Weights of a small GPT-style language model, trained from scratch on English Wikipedia.
Architecture: LayerNorm before each block, learned positions, biases, untied embeddings, capped logits.
Training: a variant of SOAP for these matrices, 340M tokens.
Each number is 128 + 24 x the weight over its row's rms, rounded and kept within 0 to 255. Layers, rows and columns count from 0. The size above them is the row's rms in percent of the matrix's.

# layer 9 MLP down, 224x896, rms 0.107, rows 0-28, columns 0-111
size [ 98 103  99 104 103 102  98  99 102 100 100 103 101  99 101  94 105  97  96 102 100  99  99  96 103  99 101 101 100]
[[ 73 111 116 112 108 151 147 105 127 144 133  73 144 155 125 148 124 148 130 139 139 100 137 107 133 141 170 167 145  82 169 157 144 101 122 107 153 117 156 154 143 158 143 164 147 124 141 145 136 149 112 199 107 133 149 178 148 133  89 146 121 123 171 129 107 143 170 152  92 124 162 145 125 144 144 124 118 142 135 170 133 142 135 138 116 120 107 110 108 123 129 182 139 157 128 166 149 127 131  94 129 130 113  97 134 121 121 101 150 108 118 129]
 [109 104 124  84 135 145 127 100 128  84 135 107  97 131 118 147  78 136  84 154 114 130 154 143 116 127 143 117 110 186 124  96 163 145 105 141 129 103 108 104  94  87 169 139 118 142 164 150 133 121 115  95 126 117 108 112  96 126 142 116 136 130  94 126 123 182 160 163 144 126 168 143 137 132 178 132 112 151 126 147  93 146 123 123 119  99 120 112 109 109 150 134 163 142 130 130 140 139 120 160  84 100 120  98 140 133  85 141 100 121 121 129]
 [108 125 106 175 118  95 141 102 175 186 159 129 123  75 195 162 131 122 167 128 186 113 112 144 130 133 136 136 110 126 136 146 135  64  89 154 130 135 148 110 111 144 124 150 140 124 133  92 152 127 113 158 117 119 128 182 121 147 143 122 111 130 171 123 127 136  95  93  70  86 116  88 108 125 166 130 113 135 124 118 123 141 103 138 130 127 149 121 145 122 101 135 189 159 118 107 152 124 122 117 113 155 121 103 121 174 119 138 125 171 142 126]
 [141 141  88 115  90  85 118 130 171  62 109 116 129 160  97  93  90 166 139 116 150 149 137 178 124 102 120 116 109 140  79 121 100 139 140 141 117 105 137 151 133 103 138 155 124 139 154 136 161 120 160 116 131 107 116 130 154 158 128 142 128 151 174 107 115  85 130 143 196 137 100 125 174 144 134  58 142 135 111 138 111  97 120 120 166 163 125 100 130 104 140 125 140 106 156 127 140  87 131 133 160 151 134 111 145 124 111 149 124 153 187 146]
 [117 143 131 137 105 113 118  73 118 170  97 128 134 108 114 126 150 134 125 130 143 172 123 113 129 137 148 130 103  93 125 110 121 127 109  65 133 124  99 100 136 136 121 157 159 133 147 115 108 144 125 148  94 118 157 115 133  86 153 153  81 112 143 118 136  92 113  97 163 133 140 165 120 110 152  82 129 147 130 110 149 129 102 122 125 114 112 121 120 119 101 137 145  78 105 156 133 150  86 147 157  80 114 111 148 180  98 128  73 163 144 123]
 [150 120 158 126 129 153 118 122 123 142 114 135 123 149 158  79 168 122 167 115 105 123  96  89 106 147 140  96  93 135 126 135  74 118 164  88 127 110 116 112 170 126 121 134 136 148 115 111 124 114 132 132  93 145 120 118 161 126  95 152 129 103 108  82 141 106 104 150 120 183 155 154 122 165 114 109 101 107 132 135 158 122  95 182 133 152 124 121 121 106 166 127 119 141  99 145 172 169 136 146 133 124 111 113 141 168 118 128 146 131  92 112]
 [129 145 146 117 141 115 114 135 100 135 142 141 139 134  84  78 115 127 127 105 164 145 158 138 157 118 100  93 106 124 163 148 142 129 127 168 121 166 119 137 105 115 152 123 131  88 142 162 140 123 168 131 109 139 109 131 138 104 142 121 104 138 138 167 169 127  84 115 145 138 127 130 115 105 174 131 137 130 133 127 124 169 128 146 133 142 141 133 158  93 145 195 105 153 141 116 168 116 146 111  66 194 122 123 138 126 140 115 117 129 145 115]
 [140 130  95 123 120  94 153 146 154 129 126 118  92  84 141 109 135  92 124 147 186 135 142 157 122 131 124 178 116 131 121 110 112 115 127 147 127 105 141 132 138  87 118  91 172 116 107 126  88 100  80 120 119 142 135 113 119 127 111 120 134 135 133 145 128 123 154 141 106 134  83 153 103 161 140 184 114 133 180 118 100 138 101 147  72 129 100 119 138 129 107 134 101 120 139  99  98 144  83 139 140 123  99 147 171 180 168 104  90 121  89 108]
 [113 145 119 124 152 138  93 167 106 132 117 119 103 121 137 141 157  62 129 166 100 108 143 130 148 100 112  91 160 118 108 158  94 181 143 144 160 155 169 168 166 139 118  91  88 168 138 108 187 112  93 105 150 105 121 186 112 157 137 164 124 149 133 169 139 121 177 128 117 136 113 123 128 125 134 176  83 158 152 123  92 136 120 164  90 162 144 149 110 117 118 122 136 138 110 100 159 128 134 176 110 111 107 123 142 120 112 133 112 122 108  90]
 [139 123 142  84 126 123 134 149 120 166 124 140  64 116 142 140 149 136  97  86 116 137 113 128 126 114 152  90 135 114 112 104 134 125 136 192 155 123 131 125 129 128 126 152 138 136 139 102 176 132 140 145 133 138 150 170 155 141 149 166 184 125 107 137 138  87 131 157 114 189 132  98 135 159 172 116 126  97 150  91 129 127 158 120 145 103 117 127 127 148 140  87  95 110 120 128 154 122  96 126 133 126 124 136 137 108 117 143 101 127 127 112]
 [123 136  96 142 132 131 125 101 136  93 101 118 142 135 131  98 126 138 136 118 137 118 134  92 136 147 128 135 142 117 151  82  86 114 132 113 158 104 142  76 159  76 150 122 109 148  92 144 161 147 122 160 149 132  93 130 118 146 160  85 102 133  93  96 134  88  97 114 124  88 116 106  97 118  73 159 140 116 125 119  93 146  97 142 151 141 130 146 150 149 134 111 127 130 169 153 150  82 151 139 104 109 111 138 126 121 129 123 152 117 108 131]
 [139 154 160  98 156 155  81 165 116 163 177 130 167 120 137 111 109 171 111 154 113 134 151 102 172 112  86 116 162 126 102 117 168 135  82 109 117 128 119 129 121 134  92  73 159 130 117 162 102 120 121 116 109 141 131 121 103 132 112 121 132 156 143 118 139 153  90 151 144 124 106 141 133 137 178 112 117 139 111 125 143 129 159 135 132 128 111 130  96 137 181 121 134 134 152 154 140  99 134 138 146 103 122 126 155 130 150 134 119 117 114 141]
 [151 123 113 132 136 154 120 141 142 124 103 125 130 147 158 139 129 123 136 130 125 129 163 161 149 121 147  99 116 116 166 125  84 101 148 123 117 154  82 147 106 111 122 144 141 127 146 129 126 146 131 135  92 139  98  98 115 121 166 152 142 105 108  97 147 108 141 160 128 131  92 178 141 113  85 147 150  68  91 111 121 113 116 135 155 137 147 112 120 110 146 109 140 125 149 123  94  86 121 106  93  98 139 132 105 160 112 142 131 154 111 138]
 [116 147 137 139 116 124 126 133 142 129 109 129 129 121 100 122 148 106 124 141 114  96 144 121 179 117 136 101 103 119 161 174 124 118  81 120 119 108 141 118  88 117  84 154 155 148 134 124 141 109 109 184 148 153 175 132 120  97 106 156 119 140 149 130 127 112 127 128 125 156 106 109 121 141 110 118 139 114 122 133 101 136 129  92 152 167 117 107  85 140 115 131 140 104 133 183 136 145 122 137 128 137 126  74 105  95 139 132 113 186 131 141]
 [133 146  91 107 121 114 125 114 139 133 163 148 127  76 139 124 135 113 120 121 138 162 123 121  92 132  83 175 127 134 139 117  99 141 137 133 105 100 150 113  96 124 135 144 136 158 114 160 161 142  97 135 153  91  77 121  72 150  65 135 104 160 179 158 122 148 132 142  98 141 140 152  63 140 116 143 107 134 120  96 139  97 105  88 163  75 162 119 150 154 135 184 152 137 168 131 107 118 150 123 145 101 151  85  80 126 127 121 186 135 137 109]
 [ 88 156  90 107 127 158 110 113 117 139 138 123 133 153 125 113  98 126 113 167 121 115 160 120 157 132 145 126 111 153 152 143 160 125 169  96 155 164 121 162 152 140 158 144 122 156 142 116 126 130 116 134 121 124 154 126 127 112 160 138 100 145  86 104 124 130 122 158 122 120 122 153 124 155 135 153 107 132  99 106 129 131 150 135 148 115  76 151 148  86 111  94 101 137 127 152 151  75 119 140 154 147 136 139 108 143  99 112 123 102 163 109]
 [127 110 148 162  88 144 150 127 129 158 138 169 140 111 129 123 116 167 138 113 122 118 155 120 126 169 130 140 162 103 106 122 157 147  86 109 136 138  96 161 127 110 130 112 132 165 138 111 159 128 158  94 131 131 141 108 130 110 141 128 139 156 116 113 133 146 124 141 127 116 165 119 131 138 167 153 128 110 128 104 123  92 130 108 121 132 161  97 166 144 116 143 108  96 101 159 112 158 150 145 104 142 110 143 151 118 102 128 123 161 115  96]
 [ 51 135  82  87 124 121 137 147 101 147 172 114 141 108 146 136 137 128 110 124 123 134 119 167 141 134 144  99  73 166 115 147 136 135 133 150 105 114 145 151 101 132 145 152 158 121 134 167 128 123 114 126 138 163 100 155 171 118 146 155 141 149  83 122  84 121  86 152 144 180 164 120  92 141 108 137 114  95 137 147 192 107  98 127 133 135 112  85 185 134 108 100 120 153 174 139 153 164 135 137 111 112 147 140 131 178 123 146 108  99 111  97]
 [112 166  96 136 120 138 146 171 152 118 185 132 180 149 128 147 110 117 137 127 115 102  89 139 138 135 181 116 154 112 113 172 113 120 120 133 129 143  97 104 126  99 159  99 151 123 135 116  87 134 113 149 112 133 143  95 144 129 128 124 108 122 120 138 148 137  97 171 129 100 140 138 135 125 124 166 135 178 107  96 192 116 137 148 117  86 145 137 143 133 116 137 109 112 159  99 113 180 138 131  81 129 140 166 131 163 162 133 127 136 128 128]
 [134 138 186 119 139 121 135 199  45  98 138 126 118  75 104 121 137 126 108 125 133 123 102 151 125 106 111  93 125 135 126 141 155 111 106 147 120 130 104 121 183 145 164 136 102 168  94 135 150 155 142 144 158 137 126  98  85 156  93 164 137 121 116 129 144 158  91 146 111 163 180 160 139 111 126 100 129 115 157 187 129 146 138 103 129 136 127 107 116 111 138 124 172 154 124 169 109 134 132 130 151 105  88 143 103 125 151  64  99 130 124 111]
 [139 134 130 190 122 162 123 167 105 118 113 115 189 128 137  93 103 133 128 134 133 149 123 129 126 101 144 191 150 111 104 137 177 136 113 134 146 129 102 133 129 183 131 137  78 121 114 127  80 173 140 121  98 113 127  98 106 145 151 140 119 116 140 113 116 104  90 118 126 135 194 140 119 130 107 137 144 149 135 164 131 189 128 125  83  88 152 138 122 113 183 147 119  71 121 114 152 123 131 128 147 108 106  87 142  86 113 196  79 127 103 125]
 [115 104 117 139  96 107  80  85 157  93  99  99 118 131 145 136 166 165 148 142 112 123 127 140 112 138 124  94 153 156 127  83 109  76 142 124  75  93 148 129 192  81 145 134 128 157 163 162 115 103 113 139 145 113  79 106 140 156 104 113 151  98  95  63 177 139 118 139 144 114 137  86 158 175 138 145 127 105 147 116 127  97 133 122 108 137  83 108 141 121 131 161 112 142 111 160 104 151  88 120 172 114 164 125 123 159 139 123 128 131 141 145]
 [148 127 151 123 112 135 120 153 136 119 113 155  80  91 143 125 169 161 101 129 114 151 111  80 159 110 106 128 120 130 132 122 130 120 168 115 118 104  96 107 150 146  95 117 127 135 144 139 108 125 129  92 115 123 100 130 127 118 137 120 118 112 150 116  96 129 126 125 124 145 140  97 121  91 119 100 172 127 167 114 108 110  97 102 130  97 145 102 146  76 144 174 118 138 166 146 144 119 145  92 142 120 131  89 122 123 132 173 131 127 134 150]
 [109 149 131 108 104 137  87 158 103 110 138 107 138 146 139 140 171 115 116 113 153 175 100 131 113 131  84  94 147 147 168 148 126 119 120 114 103 114 191 130  86 156 131  85 186 136 160 123  91 172 129 136  95 108 135 163 161 148 131 142 122 152 192 141 105 118 131  98 113  87 144 142 163 131 142 133 104 119 111 123 111 131 123 134  98 133 147  97 150 129 128 119 114 123 137 124 109 141 142  90  79 115  94 148 138 131 139 157 177 119 167  95]
 [130  99 102 140 133 139 139 115 130 110 153 125 125 155 160 110 167 112 107  99 156 141 152  91 134 129 116 154 123 168 161 115 139 121  60 125 121 141 129 121 149  85 177 132  82 170  76 140 171 104 153 135 140 140 121 113 109  95 130 164 179 104 156 143 134 135 108 100 150 107 128 144 102 161 136 114 127 116  78 131 148 147 155  95 143 120 146 162 138 161 114 151 107 130 143  76  92 147 139 114 153 128 160 114 102 101 153  99 117 139 101 173]
 [ 80 158 152 126 103  95 142 115 140 148 136 147  80  96 118 132 116 144 136 172  85 103 137  82 136 143 112 103 125 115  93 105  62 136 139 133 106 106 131 148 146 134 105 151 119 108 159 146 104 160 125 150 119 149  78 163 100 143 163 102 126 156 123 120 131  80  91 118 164 100 154 148 141 115 147 137 111 119  95 131 152 140 105 139 111  91 135 119 133 110 125 137 123 120 131 152 126 133 165 158 124 138 147 163 116 142 126 152 110 127 150 130]
 [ 92  98 153  79 109 164 153 174 105 110 120 111 110 153  95 129 111 157  99 155 141 144 116 140 112 122 104 123 141 117 150 110 146 101 138 128 119  83 167 123 167 154 150 135 127 182 136 137 161 150 126 139 121 128 118 127 117 155  93 149 116 133 126 150  98 116 190 137 145 135  85 110  94 103 115 147 116 107  93 142 137 144 120 102 137 138 123 140 126 119 163 179 119 129 100  69 119 145  75 120 135 111 126 121 118 147 151 141 165 117  97 104]
 [170 131 146 162 129 164 134 159 118  77 127 135 134 133 118 130 129 137 131 155  77 161 129 134 134 110 135 112 161 122 122 116 155 118 145 129 136 146 165 110 121 125 115 115 148 130 126 117 147 105  83 146 128  91 143 114 179  98 181 150 111 115 185 104 133  96 155 156 123  97 115 128 130 106 151 128 128 126 121 132 118 149 119 126 111 106 124 149 152 143 136 140 107 141 103 136 151 133 126 122 103 152  86 118 152 121  98 123 114  89 124 107]
 [151 119 128 129 112 171 162 128  92 143 138 191 129 148 115 137 137 152  78 129 181 164 123 163 147 147 163  76 122 142 110 135 118  90 121 149 170 199  72 156 130 143 136 129 154 100 111 127 107 169 156 110 109 157 159 141 148 133 146 132 182  92 150 134 138 151 181 117 122 161 129  97 161 157 114 160 189 137 121 139 139 118 152 115 108 116 157 143 159  96 143 154  80 128 100  93 175 154 162 141 140 158 126 118 140  93 126 124 148 138 148  76]]